Each number is 50 + 15 x the weight over its row's rms, rounded and kept within 0 to 99. Layers, rows and columns count from 0. The size before them is the row's rms in percent of the matrix's.

# layer 11 MLP down (transposed), 1152x384, rms 0.0342, rows 1113-1146, columns 240-287
091:52 43 42 69 65 78 65 37 48 30 56 43 80 42 46 53 44 49 52 47 33 53 55 52 62 57 77 65 47 75 58 57 46 48 63 63 49 37 49 63 42 50 69 63 52 39 62 50
105:38 58 47 57 56 53 40 41 67 40 42 63 62 38 61 40 63 83 69 75 55 50 35 62 33 15 32 27 40 59 50 33 43 40 74 53 53 42 45 52 41 84 48 59 54 65 56 32
095:45 46 35 50 61 46 59 26 55 44 23 50 43 57 46 68 46 45 64 40 86 57 52 32 39 52 41 45 41 46 47 96 27 61 47 50 34 48 20 32 43 52 78 74 44 42 50 40
095:17 30 52 62 46 19 57 33 41 66 36 49 73 71 64 52 50 64 28 72 55 28 45 49 63 45 38 65 45 22 49 67 43 69 52 48 41 26 34 60 56 41 35 81 64 47 43 52
097:58 46 55 45 41 21 65 48 44 35 29 53 57 41 49 30 50 44 32 42 84 39 39 59 43 33 63 61 63 38 57 27 54 68 44 46 52 57 53 43 49 21 58 68 48 41 53 64
100:34 83 46 55 81 51 57 58 62 64 56 35 34 48 41 55 55 29 46 32 54 63 26 56 50 29 53 66 78 51 46 37 62 61 62 52 62 39 42 79 37 45 35 48 49 27 29 45
103:44 33 72 45 62 66 52 40 39 51 60 52 63 46 62 64 50 40 35 51 41 41 55 51 53 40 41 73 55 58 45 46 59 64 27 44 78 20 53 06 77 17 71 55 50 66 68 66
103:72 71 58 34 44 57 55 55 66 34 45 40 40 67 21 38 25 39 49 82 64 63 36 67 20 61 48 50 47 52 26 25 29 61 12 32 48 56 53 31 59 44 32 56 41 60 50 63
096:51 54 71 79 58 45 69 50 38 37 50 54 22 74 70 60 44 39 23 64 47 44 56 24 36 21 50 52 33 36 34 60 48 52 46 47 54 62 37 66 47 41 56 55 45 26 32 52
100:72 27 77 56 66 67 33 55 54 46 61 48 57 46 63 73 53 45 41 56 60 64 77 38 54 63 48 48 35 48 52 44 53 48 09 37 22 70 39 50 64 27 39 72 65 37 50 37
101:51 64 61 52 42 47 55 46 45 50 44 50 13 70 79 57 47 51 56 50 58 34 24 35 31 42 45 86 78 57 53 55 45 25 36 30 62 30 59 34 29 22 41 43 55 51 48 13
110:41 28 44 51 45 56 72 65 51 36 88 27 62 69 42 39 60 27 37 14 34 42 46 41 62 63 17 74 58 57 49 32 48 47 69 49 61 54 83 39 28 52 54 37 58 29 81 67
105:61 50 30 52 60 28 80 56 44 71 72 36 62 63 50 37 51 66 69 42 37 63 35 61 80 53 48 66 48 38 57 51 33 61 49 40 54 41 45 50 62 49 53 50 37 36 39 45
101:57 42 27 50 45 48 73 18 43 58 39 31 53 52 87 61 73 40 49 46 50 56 51 66 50 70 68 58 59 43 76 57 68 45 44 64 43 72 74 76 52 55 60 42 28 64 44 42
097:64 47 66 55 70 41 58 38 64 71 45 37 53 47 52 53 56 65 54 43 49 45 67 61 37 59 52 51 40 57 35 36 60 15 59 62 71 17 36 30 45 43 53 58 35 22 41 62
101:51 54 53 66 43 64 51 41 58 60 60 38 58 54 04 48 55 32 53 40 44 65 63 40 22 66 63 53 59 55 43 25 51 40 40 34 58 32 35 40 36 20 60 53 43 79 50 35
104:48 60 61 72 76 42 50 56 42 70 47 38 35 53 61 54 69 55 69 44 30 39 50 54 41 68 71 50 50 33 44 55 36 61 47 81 32 35 33 37 49 87 60 44 33 38 27 21
100:44 58 64 14 43 60 54 80 57 42 40 67 65 27 74 45 57 33 49 54 26 51 54 37 53 35 65 41 30 66 41 67 15 67 48 46 16 65 46 47 61 62 43 57 53 58 54 59
104:71 48 60 22 39 49 44 53 63 75 49 57 75 42 53 63 48 44 49 51 81 63 49 49 46 21 50 39 46 64 72 51 75 51 42 54 46 59 34 56 77 66 23 32 99 52 54 59
098:55 46 32 66 51 51 63 61 55 34 50 44 44 30 21 50 58 42 58 28 65 33 48 65 37 36 51 55 43 65 61 42 34 58 58 37 50 89 60 28 51 58 55 54 72 15 91 38
105:49 76 35 50 42 43 41 67 42 23 50 79 35 45 57 54 52 33 50 43 41 54 41 63 41 67 52 45 43 60 69 47 71 59 36 58 42 29 44 56 65 54 61 45 45 77 52 40
099:23 50 53 70 36 58 75 49 49 65 79 72 40 34 59 42 49 19 62 47 62 16 72 58 48 49 24 27 81 62 41 65 64 54 57 51 29 26 23 63 42 34 51 30 47 66 60 49
110:58 42 41 45 50 48 53 37 51 39 39 27 84 56 45 48 59 54 64 55 61 62 57 49 18 46 61 47 71 61 44 60 46 55 44 54 46 70 50 48 48 43 45 55 53 67 69 52
089:49 36 44 29 14 68 68 51 29 29 36 39 43 89 63 67 63 36 27 36 33 08 56 49 66 60 47 36 55 69 47 68 46 43 52 28 63 57 29 44 56 34 47 60 30 60 56 61
101:70 28 55 30 44 29 41 41 48 45 30 49 65 67 23 50 46 57 31 58 81 20 60 57 45 46 48 62 60 54 54 22 47 45 54 12 59 56 78 64 38 63 50 49 57 50 48 69
098:36 73 56 63 71 57 61 56 80 56 48 42 67 65 56 46 54 69 41 66 98 43 41 39 44 51 51 58 38 64 39 78 50 59 50 63 55 53 78 53 62 74 18 54 80 42 62 61
096:49 32 42 29 54 39 63 46 58 61 48 50 78 22 44 36 69 27 38 57 29 76 36 56 51 35 41 52 46 14 42 47 55 90 61 67 65 35 41 38 43 37 53 43 57 56 70 58
106:77 32 35 39 34 31 35 52 43 85 41 28 22 37 54 81 35 54 55 59 47 51 59 71 52 45 15 40 47 64 39 19 33 47 58 45 40 62 48 45 24 57 61 76 35 51 71 43
098:70 73 22 68 43 06 22 44 63 40 33 67 75 39 50 64 62 64 77 32 41 54 43 44 35 54 47 85 56 30 35 56 48 84 42 54 53 47 71 62 33 64 74 24 67 32 51 88
102:25 56 64 57 50 59 44 61 71 62 59 45 45 35 39 46 53 67 35 44 61 37 20 66 39 46 45 42 38 42 53 58 34 69 47 75 88 38 49 57 78 64 49 45 47 44 53 27
102:58 67 24 46 37 41 61 29 63 51 51 40 52 57 46 72 51 54 39 73 50 49 58 37 44 45 34 61 60 44 68 56 61 30 40 39 28 67 44 65 52 40 83 34 57 42 58 66
102:43 72 36 45 58 61 28 53 29 52 46 46 43 49 64 66 71 44 22 55 42 49 51 44 53 61 13 62 64 46 63 40 36 40 54 44 44 53 55 60 14 54 74 62 82 68 47 61
098:40 59 59 59 38 49 55 22 59 54 70 36 61 53 40 38 61 36 38 36 51 70 56 47 30 51 61 70 47 63 21 57 11 40 63 30 42 46 62 53 60 14 71 31 45 47 51 50
098:54 60 51 70 42 54 44 28 25 39 61 24 40 44 66 58 40 61 46 83 38 51 50 79 25 62 55 29 36 62 52 66 45 58 41 31 56 30 44 44 29 43 34 54 42 58 71 62
# layer 11 MLP up, 1152x384, rms 0.04, rows 1114-1147, columns 240-287
106:23 45 64 71 42 43 60 35 27 44 35 71 48 45 50 25 56 54 69 47 65 50 47 57 38 81 43 44 36 52 39 47 51 71 69 52 63 75 60 54 47 73 46 25 60 42 72 71
098:44 43 34 51 78 59 46 68 92 37 21 46 40 49 69 42 48 71 37 39 38 44 60 38 68 50 44 29 51 25 50 67 43 40 46 50 46 41 51 52 63 55 58 76 54 41 46 39
094:62 24 32 53 49 42 37 63 70 58 80 53 54 68 47 50 54 49 69 46 44 53 62 66 35 64 47 51 59 57 64 70 62 46 54 58 40 71 74 49 42 60 17 45 53 44 38 69
095:30 42 77 32 52 61 51 54 49 55 34 49 59 57 25 56 74 57 42 49 61 44 40 22 24 43 67 31 60 49 39 54 51 49 59 38 48 70 68 67 23 58 69 44 59 60 59 43
100:26 35 29 56 63 41 33 34 71 35 58 47 52 54 70 37 45 43 71 46 31 49 54 51 62 47 62 38 57 40 42 15 69 55 59 19 48 44 62 51 30 58 33 69 58 44 62 57
107:45 26 43 49 54 54 28 59 58 56 63 36 25 42 44 53 74 67 55 49 66 60 49 71 61 50 42 49 46 59 48 30 56 39 63 54 57 51 58 62 72 80 43 47 40 63 55 58
107:37 45 40 43 32 35 59 71 47 46 38 49 50 48 46 48 57 45 19 53 56 58 44 52 64 55 60 38 81 46 45 49 40 41 47 19 50 62 70 50 59 33 37 37 42 77 61 37
094:31 32 36 78 18 53 74 42 35 33 47 55 58 39 53 56 67 43 39 45 31 66 66 47 45 75 35 51 81 52 62 49 66 51 45 27 37 38 77 30 54 72 50 39 50 56 53 60
098:35 59 28 55 38 47 55 37 68 61 31 63 61 50 34 40 70 63 58 44 30 54 37 69 42 67 64 43 42 35 80 60 71 38 42 30 59 37 57 46 27 84 42 44 61 64 53 90
103:65 46 44 72 34 50 35 40 67 47 60 51 61 47 55 57 74 72 44 61 80 60 30 56 12 46 42 83 60 61 48 03 52 54 70 45 55 36 47 43 44 45 27 28 34 60 57 24
109:45 72 49 60 57 45 68 53 50 38 59 73 44 47 33 36 56 63 40 51 28 41 73 43 47 69 40 49 39 63 61 35 52 50 85 54 61 37 42 40 45 66 30 67 22 70 71 53
108:46 71 32 39 27 42 44 36 62 66 34 50 57 56 56 46 74 48 62 68 32 39 39 50 52 69 59 53 69 72 60 29 69 63 58 05 69 43 52 52 50 49 65 30 28 69 55 56
102:46 86 50 51 52 43 54 52 51 47 62 83 54 65 66 68 47 37 56 61 38 46 56 63 46 71 35 57 50 60 64 33 58 35 57 56 34 31 59 41 60 54 32 82 18 38 71 40
099:25 59 50 67 77 45 52 49 40 41 44 48 16 40 60 52 34 53 52 98 35 43 37 70 43 40 51 58 41 44 33 41 69 43 44 46 23 20 68 49 61 32 79 46 60 42 48 53
101:53 67 57 74 55 52 38 51 67 51 44 72 40 66 41 32 41 66 43 52 42 71 45 42 64 38 51 64 43 34 76 38 54 47 68 41 52 62 66 40 43 50 72 21 37 45 34 56
104:29 48 33 60 45 57 28 40 53 49 71 65 11 68 33 34 53 61 50 70 50 75 64 21 44 51 27 39 62 36 47 76 41 67 71 41 32 59 36 52 57 45 54 43 40 46 57 49
097:54 61 59 60 23 76 63 17 56 73 32 44 28 70 59 47 50 69 33 49 52 47 43 48 42 56 60 55 88 61 45 43 42 48 54 51 63 44 84 51 36 62 41 59 41 60 58 18
105:41 38 40 61 55 51 24 31 43 50 65 45 60 52 52 44 51 53 65 74 58 58 53 70 47 65 37 34 48 31 72 72 43 63 40 69 54 45 39 61 63 56 54 62 37 45 55 62
102:36 49 61 34 68 29 31 27 83 64 44 46 64 60 64 65 65 51 37 27 45 48 67 60 41 61 50 25 65 33 15 20 54 49 67 47 66 61 75 67 53 64 47 37 32 40 60 31
104:43 30 49 15 30 61 44 46 79 39 42 54 51 58 50 46 59 32 41 72 49 52 74 23 49 39 59 36 62 53 54 45 50 49 63 51 21 68 44 51 48 35 47 68 42 42 60 41
098:36 40 53 44 59 88 61 46 63 24 51 53 47 69 25 62 86 46 26 30 42 67 40 01 54 40 60 36 73 77 03 77 74 45 74 57 49 61 31 40 57 48 34 54 09 46 75 46
110:25 38 56 43 59 38 62 31 70 48 47 69 61 42 63 52 31 38 44 75 38 34 47 72 41 40 59 47 39 54 34 51 42 53 62 39 27 54 40 60 30 58 55 52 57 33 51 38
094:27 50 51 69 37 76 60 70 48 62 33 92 40 57 47 47 32 32 40 33 52 73 57 58 48 81 53 47 60 44 58 69 45 47 47 53 51 22 54 68 42 46 62 43 60 64 84 51
101:34 52 48 42 35 55 58 32 44 43 79 64 45 51 72 38 44 52 54 37 51 68 21 55 65 61 53 56 23 36 50 62 71 56 63 58 46 40 55 58 58 64 50 72 56 18 71 56
097:61 06 50 46 63 50 36 43 44 36 37 56 57 80 58 41 53 79 16 63 31 84 46 38 49 71 47 53 32 68 52 61 56 71 97 47 33 64 64 47 49 66 35 42 59 35 41 52
098:44 60 45 56 63 38 56 39 51 53 65 46 55 44 29 45 54 48 41 35 33 89 43 52 26 44 66 65 61 37 14 60 57 51 53 42 22 61 48 66 32 54 39 17 49 42 55 73
114:67 32 41 32 62 54 11 51 64 67 52 75 08 56 45 62 31 65 31 84 35 65 82 48 33 39 52 50 40 48 43 51 33 85 54 60 20 53 48 40 76 58 58 26 39 61 34 59
094:33 60 55 48 75 52 34 61 68 42 33 34 30 45 34 45 43 47 56 56 74 57 63 37 60 54 78 64 34 53 44 34 30 61 67 63 52 63 53 38 49 41 45 54 37 64 41 43
102:55 67 42 52 59 44 63 44 50 42 51 64 52 50 19 45 65 36 48 57 27 87 45 59 54 69 57 45 38 47 53 28 52 62 66 44 66 34 62 58 47 71 26 52 46 48 38 49
101:19 37 33 68 64 56 63 55 31 23 54 49 58 65 40 60 60 15 47 48 52 71 76 23 79 60 44 41 48 41 60 44 56 42 54 39 61 50 56 60 43 50 31 87 68 27 36 55
101:53 35 33 48 33 57 51 86 48 48 65 60 17 54 37 66 69 44 42 64 41 53 80 53 69 74 71 42 68 31 55 46 85 38 66 51 54 48 44 57 29 50 68 46 57 56 34 51
097:74 28 08 27 43 40 30 41 41 22 62 50 57 45 59 58 47 24 57 58 48 57 47 87 44 46 39 52 52 60 52 62 35 39 55 39 33 43 34 68 92 67 76 60 37 68 47 43
100:52 38 64 31 61 47 67 59 71 41 46 37 63 70 56 53 57 63 37 79 39 73 48 34 38 53 51 60 52 60 20 40 55 57 74 40 21 52 50 64 37 62 57 58 57 28 64 51
096:40 43 47 50 55 65 50 58 77 76 58 73 28 22 47 54 29 22 46 41 71 60 79 41 52 37 68 28 68 27 58 61 62 50 44 29 53 48 38 47 69 55 35 72 72 56 51 50